python train.py --n_layer=23 --d_model=192 --n_head=6 --n_kv_head=6 --head_dim=32 --d_mlp=768 --vocab_size=6480 --activation="tanh_gelu" --norm="layernorm" --norm_place="pre" --norm_eps=1e-05 --positions="learned" --qk_norm=false --attn_scale=0.177 --bias="all" --tie_embeddings=true --parallel_block=false --init="normal" --init_std_qkv=0.0298 --init_std_o=0.0298 --init_std_up=0.0298 --init_std_down=0.0149 --optimizer="soap_variant" --lr=0.00495 --lr_mult_up=1.03 --beta1=0.95 --beta2=0.95 --lr_head=0.0146 --warmup_steps=200 --schedule="wsd" --decay_fraction=0.638 --decay_shape="linear" --final_lr_fraction=0.02 --batch_tokens=131072 --seq_len=256 --doc_mask=true --train_tokens=420900000 --steps=3212 --dataset="wikipedia_en"
Each number is 128 + 32 x the weight over the matrix's rms, rounded and kept within 0 to 255. Layers, rows and columns count from 0. Numbers have three digits each.

# down: layer 12 MLP down (transposed), 768x192, rms 0.179, rows 202-270, columns 0-95
# up: layer 12 MLP up, 768x192, rms 0.177, rows 203-271, columns 0-95
down202:075137161153111150128082128121131159135112169150180140122162129121166127095149107158143130096115062138078124172139153117069187079073085144126174142085149193122109135198135183101143108155177149163062108166179132130146088123139095155116114093130125141134154155183146140143208174160134116130
up203:134085108204114071107136105230169079129125120149156110097111114136107168095075179102052139094140120120087074122169078136144123119100167116095207129159128131173123124123173135125138108157117099084176157150119121117171135130082148175098113116132088102086117151091165101109130117108129133133
down203:115128103152132117096149142080155181128153100143152095104085184134064132091205158187153098139173164118142095143103175109112145109132115130123106179126108085066143133141029108179112129169103115146169148156073185209060100140168157158116113125098090179060178091151126161147140117131110090089
up204:128056142110112098118186172111107111123086123111145136082102119130154110179093119102191134108122092089115072130144143107159126074140110072133084093178128177153109131154075096109134120202184112157077124142091194162145073161125136177113127069153155063114157118115172156198111123136187148103
down204:160180132127078102094148111128104052109164137136141171199099121158162142140147097156150089142137133140149114115165066154111165188110097070068091173106118168113108134077071112100160159134193119103128118116126161111126177191110108159075130168152106112144144128163183125136101173157161119151
up205:069088168150128138082116142211127122163158073155178105187159128107143150102118135192065119099115148135137153081123080144108099104068136106123056123146111098121123154152159054093156176113087082161122113088078118157193102117148187154138139113102119152054144179144153126153134118137105113169
down205:151097093123127144176126158108157131122144097041079125088094154128113110143130127050110098108162177106133077178100161133127121144120134114107137093124110070121089099092117138140094113096127083113130146134107143124086118118105128146094128146158135116135101077095113130082078093158124132036
up206:090153138172120103133133109156159182170112090105121136147127106128178097079138083118130158109193119167154088072135101130186105087054184137116167118112138120133157121140108143113138130158125051122085147092113151178160148161111153110176081167153152178100146127138185065172114174141140098155
down206:165081081141099124148141131114135153072146145103157128186138135124146149091151146146101091075131137148140154141123207131082182089118100118110048108148120173153184084095098149133103114131127131132168097137124109151167200061178108104114150122126101104106121106143084105155130125179127104160
up207:123102119160122169145141127094168129103143101117096113090146134076127086131138121112109126070064118142124156131145075131147168188104159152137126114156112085090172152157129112141120119113162170145129135117117105193181105103111131146150148162190110127115110141158158061123196131174154143097
down207:104207147142135119139156115134105119108149105142068154113137114114183136128111087131131153104114165149082102056118133127120137147175145188158154053118115095155073239129085134155108154156150121117129098156097160137079145118107124117169164138099094047059120150097120127109164108112178108126
up208:077103120130157154090120087117161119097116117197111098127123150152168090157180138148125098103158101051084103125094156161049094113151102096166140182127158162128150133109147143146130101124136178125184144124184121043139112128061146139080208102109115172192133153091118153124153158099094097124
down208:097129099102089143156112136118124140125059108156203148127125145079107141112152127128081138151078135129105116113105114079176143098127167185121144112136118127140178156123132172105075060126134114133150160057031090198119131134146135153101186168055157080138144110122159125083146109132100103122
up209:197182177097144164160113109130216146126116162122173170132091160114184137123103163148162119169116113115108150117146120140152057170116101104101135131138136122177126128160114131151121195100063112121103100149145125148077178109086129100167162125123128183090127136127139162091124166151133090132
down209:162136121099151101105103067139112102078112089163149139131013115102118119131110118139144091127139153110239140155150090076132180114184110140059092108107112090111148134109148136080160083125241151153081125134100115142067144143133115145156169068104141114143117108104174127136058131152175168192
up210:130166151135140095153115164156120077104244120126133087133135101055158096123102158123158095091107059172090141141121103132156099148106145145128136122096137127100140096190150174131114130143099116149169107104124166090100120142092093166144128139122151119097150182152182114114113167099140110114
down210:117146090091105105123100124122152125104127143171109114130102132079125173139116116122152143135158185096164121131147153127101128142104094074139102124167129102171117112079133151134123128099115143132104130144124128132142118133156155095103158098140139092100073126133138146142144128146080130121
up211:117113101086130100074123191102124194168155156139121159156160101109187058146159149074150137087140139137083119131135216180176139126133090102158096092146102122115140090081125101123135147108118100118139120177175173151209130092093121189126091174086106119046033142126137088107145092161155115120
down211:118113071151080181130129113077129120138087142097120136111103074080096145110178093130111119110086096165148074160080148082199096127108103115218154163165131193077137172126104203075168126098105123157114090116113156047094054138165115061081182115181183133153031127114066079165084106143091152128
up212:143164135165190105100109120129079047119152112117165178098134143064110138070097159141137103067156169158130179086124191131111155156145113078125121131178134097122155109102169098132125143060130107100067086141139104169132101194108148110130151123112122056126141095167189059121161055141152114129
down212:148144094083149073137100116204079170120151101155151107103086087149167114134128108130118108072126081123127047114190147185118133159137164166119144100149137173104004159100168171084165171153099098153116096235109123111139104074144173057119147087188169154175026089101103135109178171136072108185
up213:100063161138158061090163080143168147150102053130121120119166124126129146098115158134095168178161083126123115136136118166220139118117131120113138102093121102092160127116127128064074101135140088186126140094161095144092150111145093088159153111154188117126051154126122063111109054141120138154
down213:182143098142099149031110143142148157128121126130145116082163131185146105108101115081175229090151141189117161124132094121100136157178081173071091179098139157148145121120131166138077161113121091124167123122163144115174196128121068098124112102130112116133127097088111114135122073132157067143
up214:131116195143128098132118137147158093118114137107139134166121175127122127076087130132106115141114150100113158133160146085141112196174168148083108150117100084123106150105115121105154115124098157119100099099137133186141096164117131039159170128167168178105082058155145105111182141155138165152
down214:123101115135137185093125144121152100103120135167099093089161124163157129125086067126124109121137135159138126092125132102146104133136116139190153213168176148195140122111170060086101101100159187097144106179121171085141111129151105141109137183131161121089177076128124149076122131097118203176
up215:111110086115121135125137075173122106133113146061146134127170131127190129103109150153129162088112103145116160116126128092068090159091142175069154144066174119116085170169187128121175183098133114138178106167130160119119120141083070100083088103167208170139155242128213096096115248101099200081
down215:108143061079137120132163163138070189100071140146182162120149158169159133169162149193132152081135100082187163122158138114177255085080163110119163211099134080098119121129168102130053098109162141085154111148150156138116189085079156134106099157158089143155106036115127116105227134152146144107
up216:106123153116113139112118112107112107113159149104084146124168091175141139166119117101103122155121110190145136107167079128126187127155148112079147057104112133140169149121122149111140132163180054108153153103148104110082146136126124108129135108144159136141133083125051097135122134129139120171
down216:101131115124133051165157129090123136117135161137083127126137173088139162112110114113108150119112138111105121124097144138155087157026113126139077124141163153102121121144204110128161105103127128067127131091105152177123089171146123119114123113141115116177171146145138152110154092092140108081
up217:122126090145158113102107146093110079154128174119133092100075115181178114137121124201120149096157097132149139139190116093094178140119101144137138142120136145185141155152082089145088184156135109165140144118130109144114143091060157129083125112121139131079159086132089162072122077161139075116
down217:099134164083123068121068117107083145092099118167091129118163164082102161125160162127100134100149183094140189133102152153176142111133112097133116111127122157145089100161148123138128160093112106145141119087131098111098130122162156077091118160187118158122109204123096134122112173101150149095
up218:100137161138096089152159126100134129148132112158162066164067097051061073137106057117133134131195168180146160114101191065214132115153176136069118134133165094132148109110090127138155116180126082117112149105134088176101159099182156130113133120179103128126177155055120112110113095129146147156
down218:117158152131140168080021061192142114087172126144105140164107164219187147074101142189087142115094078106064109139149170107125079092171136111122095113048111176200104156210110141129128149108108073085128168166115110165135192156098147148129114171118128163141115093175119146051126184131079088164
up219:085156153121150109106091109100149090106167203130108068083136166133112155145073160161081100130122103159125214136129130134086159109185151159107147136107147145081146151093155113133182138151148128076135119094144116141162092115091071190155128084136165080160134148157129122146155128119136131103
down219:127080161140143179162129115151116121146107073123145167166109081119107131103145094134108153142161177135101147168123133117162112153143174112113083143100123126134176127144137126100131147095162152164113174136206135162133099135114155107116107130171143132109092133100174137105072107167174189157
up220:113135101119129174185133067139180115147100136150184121092144172104175178084172139149094070198118154128130166081183103136154167123096127156106116095163124210164157116120128131143102089115147105133132200107134138133059132115106113137091145110140152138138145161114213136140103173140131137147
down220:144194145128151110106142125129130134146172178093133134129075114107152115165110176130129126131237163138139069124128134165111104127143122118160179123106086137126149129133188143110150180143148142175141090161171082119153154166138134167157145137125073096123131147147095094143117133138101129104
up221:128140194133195111137137137148120083122062093101103100103105083122136143120142158075158134114127140142089105167145197095109159118154135132091089143155141117121149180092089144106099117001148144133128158160181122133107134078187105146133133112148133148156142121129099130140132107228119127138
down221:157130132137130115124124112150138105129143092055114114118141143096153155129138130161139100107161145103146154090157088126119168112064111116117172119108072067164089085152128109121184135187134085134140151102079110125154098194121170080160100198139135146112094181140095093165089104048158104106
up222:099156109107097130059172122057227119112149099156116095125163107100176101134118115121147139172141097128112102138144059105110091136195099088065084151118142178137099071111160090083185182086101157136181153125165178132093165115114130172145128107163156085167106142123143137094096040161151157091
down222:172082106167074090108138179136146141182119180163148115113120138135161064100149144133086243148101145125157122065125134171096170107104113155123140088099159099160155165167145115073062083148128138087097059108113105129167111121166157088152165128163086130087160116109119208184115145113075031090
up223:087094113078166106123112192116146118065153123104118165128134143130106132131058171158119127135098091130112165105121076149121089187128095131088096192178131103116157130186114134173120143163099108099135170108095192105158121119111149096129141127077076187146091099087137098084136166183105129149
down223:149076176165123077118143106082075098150121061172123107104133076138185066096170140078144118122115102135106172099092157125153152182117134074101148122066168109144120124132164112120078131118105112099174147150122092154111052159143107117177097140124106082096116122131143125165104093140146094153
up224:090131133117176111103122093090069066076145064124123139120122124111066125074113174135112113162192065137120119061183143064143077088120114139108106154114097109077114167130161123141206110068112131158108116170105159167162173088112137154142101207057128126132161079129130111119125149184135140150
down224:157118122090157105101094110109101098148050158095173072112133125137136195126126111163094081085159152168127119200117170164175111105099155161170100085116112088120072128170103117157157104108153094164150129175135117166115088093121148137183125177112146064140122099119132123070139135084123122202
up225:130159152159087075125119139125181132072144113155120165114175183144152135155136185148186140089079115113139161164170147182146180227121074097097111157089137181154131124100151121133090118101164051122145112132106120127128150045107120143087176077192084141078188163131151175145139120172091154138
down225:170100130168095177136105133130155166104101122147149098117076083126125109077128125124127126104116176188096136122081165119137133154136157141105111176118153129123129094077107146076145142188126191177154139138095174124103101203148157103139129146130114118127083132178121157202144089121136109161
up226:165153141134194169082136099146136137126078088090155119178167128111184098088131133054112182157184165065210103143090158150123162076180096153113176096192128069049122113185150109091145075171171077095159178131118165099114069170113100097115091073115083093096134168169159171145105190130139127150
down226:153135120126114138107158170106117063155090202137159109101093086124109122193204120147129131066134130135088130105148062140122175135086125088122141069136127101106111167114081186111128069089090202148124133163095132145076182117130124154139173159168149146132047131116137121095116090106127122093
up227:117119133078143102170144140143115172112105105123156115090103099105087099079106129132133088157134147162125123117116138080114127136088133112124128110099136154114100179164098139123150082147105133113156099160086124189121153125130090162138105153097123117161151127166121138142118134167160162122
down227:092167123156126149104134107122156125106187153122124129192147100092149135103085060202154048156117133097133077107117121146111152109129123094145105106138148126086093100081096103123140124137135118123120128162154139141134096147157226150086160145197109142167135108137165132121143130088115126214
up228:150085135102130143157138137152125101136107090128099129139126118082102078182085082134146124178114083160094177146138071129099153160128136110093113138160117150076153194114124110130187127078155131146158176153132179141142126191084138114167121149093132096184115084125132147182178069124129139120
down228:149098138133162072154158135108105149090061080097114078170104175160127123106107129175161116124109151108116114137102151158131124155080124114112134117186104065139075102042173133150084070148129057104198176140154162144104154182086125110148052107135058109154131158121157120111135138106110094084
up229:158080118116169126137092142176113058132094131107081129105119076112059141141126127074129107145104129169136111161123093140106124073143098138165108137127113163126140132196136182110135177124129123132151152129197157167204162107094090090158113097132158113106152122050150120184193132128100097136
down229:123138153151165145151152102143146133155146110168117155141106139134154153138138129134101115140142121063163170138184165195123071184102169157086114075124169060125148154106119101160146084105148155148090149150133092095110098149111120108121097113142135115166112104107119166106116120099109131064
up230:169071150053148132130158141155137135213166081127134096122103170136094096129093128140078084078152111124100109131132113205178092111166086132097141177130140093123091168132134114174064126199118125166134122130143169116135159189135151084117067204135141146186110123131160195128059143137153145169
down230:137137156139173182148182114103084116125054137115169167155119116147043181129091168117123122134103167211117112156191162110133126144093143190074133151114160132110138117101134118165148168133122117155145154138127121102144146143137099105164124171077104131158108056175139193151192113097093175156
up231:135163125102177109129088153120150122150133053151107165107128113128109139118190111135142115192179106172098091143110175181077102112175143085102129177140153192112129143123115111160112124166125120116134155141193147110122133107130215140171149175146146061111172113089140108132155125132108138084
down231:173082148202127158089051093176091143129178121134070141130141094141098182100089135175118203187161130106140107148135129152140154141162117172058158121059122120170151163119164169131103149084151199088168168138142189145135114124105156118125107060177127131123138133099156102169186107075115134115
up232:176100173101133157074081085126086146154056094133206144167098086141062115116159136121147119106127143048138146051171132161147111173112083144122091193095103102076084113098143080137093141166155126113143137166095141106128132141168091126040229111116153168159104181153144165162204122142144139098
down232:150086165138106141204172170196061158136136123160109120140134108129113102125112121142140176134091151129069134148081107097172117170169162141082155081132174119182096100108118144123237173158050156187143159130082149112079156081156098121098118159174158105142203161127158079079040205099128091119
up233:129154149184090181080151154108156097106136084146125109124103145137161141098159073105115114097098106094059166138132073098179191135098129102120098116141074146117138128141154102086113114174120124094172116119129138092140145169114153158128115137177182143113156119099162187115091196170152167081
down233:152120088068121191172144147118107135115117101157156113113125093137072153167156159196127199082173150168106125109081108200136093167125119159086127114102194110124150093164054107141161108137103180165115126131138100101141134127122102144134134132139124147142125143063121106154130076108167074135
up234:110085124107138152129113139153123097122060091091109105116124114147114137176148120135225123181146167157113113111125132119166158096170122094135149141113132102171174116183153180134150094119189115084136136149121105113125111089119159116098150118122079095159088129145062163149151074126114154131
down234:153146085117145143114117122162159118148081086138136098166104128175155133163125196164089063115162096120103110130114148117152113199120150152107112122147149112143050145183091167179104116120201132093143164134104112188144126144101156147146128153087154129085131120115115114137115126112111104163
up235:107081116155143144122096149080154153141111098075119167091154090157099160117133132107177121095132161143189106135169120129169093129158115092142143123084101136049128145142146136193136140107091087114066166125139110125113187117113137077137147176118094154114104094166149074138097063131159140107
down235:194151150100117192152100147090181127090151074155091149110149113150121149143149114150082082058115111135110170135119136131130133134168120202127175114102181131106132136077142163144139083096102166123162065204139159158114158124155107107130133145145067114109118148155158119163120083166099109062
up236:119101169110162096172108131074171121161120105131135044115146173110084152119140174135111108094107161132100108144146103074091095048075151128140140145075089166090109196097119121102133109142078152146047118095093127104187113081122111083115156140081156159082109164129132125167149114120105140118
down236:085058122140152101117202143136086093139131115081131062089117130126168174151136119202157099107086139113189143153128151147107116190118137182162185101131108133127148133097170129143076181133129131130163175163210074159143101096107117181176169099117094084141092130153128085143115106150169073122
up237:124118117154134105130119116148158070079131123150105108142122092147144126098111123115103082099159139104081142134149096100163086111183138181149208129113110152126132135064103085151187080161140071147166119156117113128145172131174171166048119103139097144107157177143166114107098145090101115132
down237:129097106099178104179099122121112129141136122025086103185159085088107151065146119115136181174123169161145137099139147103047159087187096130151160140140134138066129059102063133125128126127091077092139162092085134127088162127154133133107180108117142118075105123133126155096103162135139086114
up238:122111106119121098123166090110164118131150115139081139103097132119047080138120164142159142139167112117090159146096185138067156113142152093158082082137124168141146137156080091132091159053087149097077121130171127120167140136155187079147052148158077162151115149058110156127154112108074113122
down238:139223120123118128151093145155104123144126121141148107122155146120171156128156111159138178104138145122206120169124107123102060198155145144129159135156117114116131138125127102104141082126167165093141118108137128099131161127160130101147134115081154184173154127185104057110112175087149092111
up239:117155137093119143096158119136164187126133097174152122122148111160105052122151106192164130074150126109104154099067054146127114124102111105148132135082144152132127181152100106098170136133144065194116101123159095135146102114147169166174111146065134161144122102186118150079106080211082089111
down239:108138137144142124096132104180161101050114127073141156099092105096172128070088089114179143137101116092114116154112146158136119135143064145175126085166104085110099103147087148189140127121122163101098089168134114116049113139120102137134106187124124149102180107134180122130104082151128070151
up240:148122111122100118083205125155131194101121152114082106153143123176129099093171148109079146122162115146176154117118098085162113141156108078098165148118131127149151119099095151109124133156143147137087163134151162103120116155160113078135132156132100169134140155147147116151138058137147146160
down240:157106127120097099142112131065101141117142141121185105134099182118100147133158125120080134123169104150118154150205071110151131129095158131131138114207145113130102126169150116149094146117142134162099081134110126142129119114109148154127099119159131110132186097131093113127119117112119101096
up241:163139135080100160113096100122158108141126131112140094188128034116137106164113109127175111105175133126110098149174125084150157160118152126078121118119114175157122127033129174127168145133128139098115151128090072142086137096125131126159134148110075113124206091101132073121129130075125158130
down241:087113127108125119095146139110083147146061112155158140085157138147049090075086153108168118185107177123069121122117130117133120129124114148135149106099123096145107117087125089087103133147129106150177139146120127208117149157104124146132138101120183138108132096147117057170128158145129092112
up242:139110148118183131090087094148103129098122155145117059110139114118125104136146124150175087090130124128141185105163165093152135142132142111180064051189146158099152109128071124138113095171130112151148145116096092063099149163096083134170110152113091113086096097124074185185128155145125148114
down242:135197141095128110149083114115146155136152109175116113138174111086080170122144159135145132099136133099110156180108128123188154122108091130115156072096180113150119111157140117144174139143103117111171089134145099139104116113160109204132139073129154183113109139171158174181129118123061123122
up243:150134114123108117136113069110098152112121091092151154147127127146139117078096147172143075093155087138113102133131133140204153131120082135109163107099149126094084108136117160178097045174144076180130143136046140121082115151134188186169120138140135148161128092117076183135119130148122155120
down243:108165117068134096122088125149227095143036138127063149102127138121093075114154131135082129140197079128117149106144132086140156084116107099164150117083118162105172099068135140133055122139114152103106143104129148165071165098182116190139169143175113159073089153123111136143058095129148135110
up244:108104127119122110185128096161107180135128137116118122105087098095140175129183118069132087135163136113129131129104122152055119156174151104134150128183120118147122139140108129126115111132120075192129155120075132084099135135086167170098143109092129128124138132102098164145148103136134099163
down244:165147103141141121095142167101136120114067156092137172167127135097150100108120109119154118125174084121113130123086121146131136175115142127109110160069149137176136139123189123107160131096130096136120148103193104146171155129090128215124127105135159158100133121111165117115171080098102132142
up245:072128106117145116172121177113124113112144125122107101084126189146091133157141119141103095137090136118133075098103117085111160131134096171078163106126149128156110098123108117136111117104091151119155124100116102109141143133078147147088116197156139125171189098174115103170171163140146178105
down245:187122176073139129080128073113163124142159094100130107091090095163143116158149141130078150109142092096152120152102148125132113112168157059118159142146109143126124166119097115139075112141148134187131136171132112175146158128094113058108137117133087109080120164126133114073099152158145103138
up246:132099110167045120100119142140110142152103091133149106122161108151118116134161048146128109092148158207167097155141117176151186138142129077093119076156161101120176103159112120138095098111077150140127098148136181096102184149127121219049133130156150134083170125082110144072166141087186094099
down246:159132123126149135090117133173130147118141161186128114101148132114115141158153135155136125182068072158124180072202134100161111172180092135141133127097174123124116150100135150099139161076123187174166100160181054117170073113111141124143132072144098160102151110129076094118108185160034175187
up247:050164112074148185110111154102135177161119032092128110100113139140136097106117172164169113066134123103109165102138124131126159091118133096152177135161153131153067205101088215153162155092106134141118136169156175125123169166089117095090134093135113109167088087167151155141166091109122068150
down247:115129135104130142115153147139110107108143134107153100149168151137078173134123126169111101137187157115098085123180145098143250102190136149061071145142163171114079143140103160102067123232115128128151156160192153120149119138117067165171172117123085071107087079126154151148172120154156097092
up248:119149206137115104172083123147116113189097113109184142046107084146138096120057122137137149177146179149108157134118173135156108139122151128147138125115138083051166127114141122177124098156090080111151124097125097067090114142126099113181122136172163119109122093184164173142152151090159175142
down248:112178071137111133077096106131123130114158159141151172116134112145121115136098092150109101132093078160103098155113183086174209160187175157168135137165077171159157146107135187150138163143173105154109090065124118146157180082141133109142127114137082086084123115123129135135186085106131104124
up249:144123180132167139086133128125170149162135148109107077075121122088161146167062123101109115184121135087167169084125092121163139192078125181116162135176120157117083064117074152163164098126158132203082126125100126116193168191192180146125125091146091183172098115188135166077146121111146133141
down249:110084125172165123105093117161114103131090184083113096078112109130160088153131089113102150125074193059115161184120086165130143129146103155145185082225108154156176084131121126121115126096181147098107150096147104114116128160138161122176079135113129122115135080115164254107139149034109176142
up250:102108136149115118179123137085107160127127121109136108100099095118097121117156125047097089145146155168115112088140115138144118151129110096133152111163121156098099195138118121093126105122070096076067141109111168125147164099106126139117128153159159102153072175133120096125216118133119085154
down250:086133120064130106106101107082160129145146134152157180148080078131097106121106104148101126103136166125160151057196168166103129145110070129158135107051164106136121129118138135111075136160130080168093118138076088086145142189107112126176123155141165178117114186127129183109150103152090141157
up251:095071116101081128124128133108196077094182069156134144097113119152177081173070145172147144095087156150095207127122151169178140086143136163115150088146104168096053145113101153148086127095108150119122194175077169091101152063113165133137128120125142169095101102107108166157117117087150093150
down251:164144114064157041127119048096127072109096110162123171110122105165087111164124177080121147136104105168130112152060092118133067132093160092132166067131161145141124090156119099123095121075156097111124157185101134101077171119117158146115147078093096081135094142152131145137131138169150158136
up252:142104091096140132107092104149114125119089117098109155112144176091152125101180141111176116113173139067061123115126136049113141152143130115097134127148130120111154111170148140152140090122099137050172199142205094113104161132119103084130129093122152089160163093126174175191150121129132154126
down252:134182115126076158160137105146138116158109080130111092133098075137143099142106154149118186145101177121138133156157146176139128089114129102121148144133099234120105114121156153126094181149111144128071095107128152142146144123094143195157161161146086111141103183161131125074139107148181091143
up253:183127134178204107118169196147076132082141099088120119167167096146121112090158158094166115114173126131099159153163149118095166095113101101151148124095188154163101119126144141190141120197072135112123136135112090154163156114134131151146130155170149132109112161131101117099092165110114150099
down253:088129129175229138139066159109157083137152138126152160106104170199132102145078161111078115119049097152066085136158143145142179098143137164158103127158110039122123113071163111197095112101088155143099131141151124134124130097114125169144085124169090085099139093129086169082055116126142156170
up254:064140139121158062118192130133096143132099156201109073049165152124135167098120152147140158135126121135132154059110112112086092114138119100192065071128180137123140129123148078146153126105128103153150158090073118131128116100093162126128042124135127148143117124147130128107106137131202148081
down254:072165142070132154133163130152181185089113115119159110157118075141105050113161071176116074178113151096109077134152136120104142084128128210221106122147149130115152142125143174081117138121188131170133097109110141106094138135121138116103115112077110133133198129156119100151135169076167135122
up255:181108125116089156093128133121070183098110081133179147135074124104139108140151126160114154149107126134178115137179129170146129119128122139144169169189095108131150086150128147170164169083088166109155109158133102104122129071159072137128132124145188125161139150079143131104093151164132153113
down255:087070124127115070142143143086136141095142187144170104101100142092089087085155137104128133097112133145144075081134125144140134102117207094116140123135118175173068147062170140120120094104118105130130167059174109130064119100167149141064128103091103093121140115074081168131186067149112121107
up256:127091181127092129162118120174127143130190156159163155102177168099102175096057096105120076144125108116048101116126142131159096162056114096140116131144107098126171212125120076112129042139102124081090163095108178153066096137071089098123082171122125161156156125104189098098117079194112131177
down256:082095118085166106155109158049167122120108111098114147168116171146116098119119150113177133144139104075155135111136073163126149148148162072083089188130166161141166087110087105154132188097065186152153144101173141094138133128133138146149116086144132141104118091140127098147208135117109127115
up257:067086102106134143101134165081198117140170112086110131086138177120091125159170101158114182162134155105124134152158131012184126136131128106154200145141108165108126186088095154097124108124091120081108092120149109094125181189142126083190146164158087097123138121134130203114171149129115109080
down257:139132214115180125129110175106088157121191081150180177101175117160203127123142132151075103069060120157132125086096104209062096109085081147131115115123092152155138105116105128145125136106129139097168089096176141055143133142123115147099190204079116180153102179062068147125110051160100079110
up258:139114162190125127139147108098142198125092123167105110111151084095190162151128161138112156108156164142196122111183110147148125069117086109098138156107116140083093146157089141102070157106151108089116097147092082083141072157119080148147109124191151089164157152169131126167148090138142134129
down258:139144103121122120117072110095097082156133098187167066098100099204175201109169136151092077155202091143105129119157129095137088112121138114161088080118124052133118169165088123141108062105118149093074154094097149062117103118049131191157159140086104147071054141117183110108136093149113154080
up259:161093149120154154128213076114111106103181115116143116109138105156165124094118091080103070139114145141162112148135142073129109172081191163129123121137153122143135151110135149126154158138091123126123115146130131180138165112121136177183120117118192159103171107076069091135158180058097117116
down259:184149136142116086176111139141120139167102137127136115104169091128099162109170130127103156183161138124155175088100085149124075108153129154076120060040112118139155148105157133048135116132147078107111110120126128099164099056107096129144192109127185148187093124165155092007138144120147145104
up260:107080174067173129156100085141112167079098129061081112165090125128114098109111073100054113148098132171160126092123139123174125134098120128144156126147123161119149148076139132203136037112137096117101112160126155163177064164076153081175108166146144115155159095126163142123167122111134114095
down260:107130114130170060186143096133132138147113190107151183078148118092138102139093169145160052082100179126122104110151094189117098156162098076082172132159078105140155115099116198089154118102135195101139157092135127178155125116169105222102124123151135151129149128103135097115127124137147140106
up261:094094085181127092068117143121089123094118133106146137050114167093099131167077164173121123091097066123128107108120067142127178148210138080126151156089158173114136172151138134068089128125178097132112113111146096135139144083157227154091142087158121127113108117126150145118087149105150119093
down261:132094114152084078105077129073083090166162092095132143087199114086100152060114137102082086212121156171204191159151114160121140155114111158099152116083133168095111153146051174148107071102109168077084158135129072147157184125151187054117069134151114122117178174146152071155103137147135112145
up262:175145125128169127111171071155170087095120133124128183126115153177150061144186126107088155114119106142081179083077149147117068126136150115154166106094061150125144112121057109133124091126147109120132062116104077145156095093098169158112196103128025102176114176167170128172183173078193163160
down262:078154106123131063136167138171115144116137124139145132080070148064096147160139075096166129096083128161156142141124175102127161109143086142095121168138104136067123133116151164107115126166144174169123205085162139116096082103148099121113109093137064064181057113095180118094157189140119165192
up263:118183162164054110151151100037150113159152138103091069168136103145160095120151142113122131148136148062131088139132092068135125117114113175124153198086137113121172138173147094127107082185060120087127133108120149126110116079138155106134140119112085127059170199073155094130076137106169157151
down263:131094132122115149157164120088142129150143125129157126083147151116160127134114161127115090124118192155084094159163164179103104119157207176135117065096159129130133111106128080142104122037097165139141201155149154174153190124134107153137084133152084117123161141148092109097124147085088105168
up264:127106133128138068146118105137127132025158177148150127111148157197056148112068123157113125074086082081067121078147175102118110068158167055118131141141172145098080121103139131163105150117153118123136136119108155149172117107171136109124114158196174118176176169217136078105151149155122121176
down264:147115123129140162150128180083127088186069069144107094132114140105128138075132140137135196162060164127158111100096174147141133126133158137119087143120168098161204101162155092108134153109143138106083129148165080075113151169149107176128127155112149116132072178152179180168099136126169118145
up265:165126188090113136086135131098025211120093164094133061145137097095120087083077141134072169148169128131154156142121095117169129174075120139147189100204053163096098133098126104118120156158145189146124135129168101085191128120090123153183129139109138126103187172112102146132147059167079101136
down265:157104179116129153104134094095073135109117178147147127157168092127167105124106166153103100103169144155169118151117111149130125098193110141102176086189114112132126164077173094142140163123147155142154164132153181093132167076132172112103187131136123116147090183162182095161164114101127156079
up266:136173160147156150080052079135110118144154166096104126154131110090166125204163170142059106148126159118073090143153117103074132098161124089104113163112098186084097181150120120133100167119100138110084087130153134056139127127082147137173131213101094144123094122148051150128167196075150157158
down266:075137106077150126153124087164119179153141085107126091107137096064098114087121217118103110141147181056149099140094109110064132150116146087131073021159156101133114097111110045208132119137137156096089072083114109086138091164117123145150121189102172168129077099138096157208121087104095131114
up267:067204132123109187192135103134152148103123099126164138080164067066152200114084132106101110116151168156087167089128083158109154088125058072136123153138115139139113116109188088146179144173176105114102098147133128119116138123067185201084126163141113135147162100132118132126117117150091183148
down267:128156097149129123127133101129173128081149132106141132098109121166112068171123112132113173149141176062134109151117128076114089189117121139159195191108129185151206141144125088126206105150218126100128132115132133105085125178177090104088114067132098140157124113106137109118138186168161119075
up268:119116157126170132160159178169141143146169108127159153107145144143212133094119171085184134142113102173138165147073100160110172154129156155091143146183122157129147170148154119123152171078139097109095095166118110085099199102123168121124131129143148115072154167128157142089120054124087121137
down268:138166151143100130067085121147150128090093113179134105119141056122105156133126147133141115125152136081154107099129145123102131122194156194155125106105088074085142027153143111099103101103146178117109131126144110108121111142192140083117107127089078167167113144146080132146152137130115076137
up269:152159179137127160111140185071131166114143124141180149118100121118153110127157106124123118137163101072141165170179078158225147063123095103105096113209099136128185103135102115092149129111180140161192146093163187074082122101118122211151126115143097132087185116072151129179095124130156115134
down269:078139154176113069180166159116087120220099082164113138074139136133072174164160089076123188133064121186157147095144153121087097100131128161123036105104142094185091184138123200091122080101135148115178124092071100156157126144131127116204173100118157137123127073120123183158115083088123120085
up270:169106152105137150108098137167126137097092150138123103173148131113138081185138136088102103133157121131134102071173111136146098157127160117121048188109122100138122142109125164123133096144138128149152063176123092142159127085160147133085105157166091088121218108161094121111112208115157213145
down270:162112108104151171123132147133131144129172128151143150119137102108091157171106114125112131088147116152153131129127145142155143092123103141144142135116111136159108145126150200128163144166113095125127143126124206135154147169144076121152117131106149116069124149112158090083070101106034134141
up271:140208164110131195142165109096139073124084115093115094160126148097103129115124136139128155091151106191133114118107157130168096116148164177164162121118143090119151086097066110119146099194100164094129138147099139122164102125123076178186082129219177144169115120121199161104128160103121164164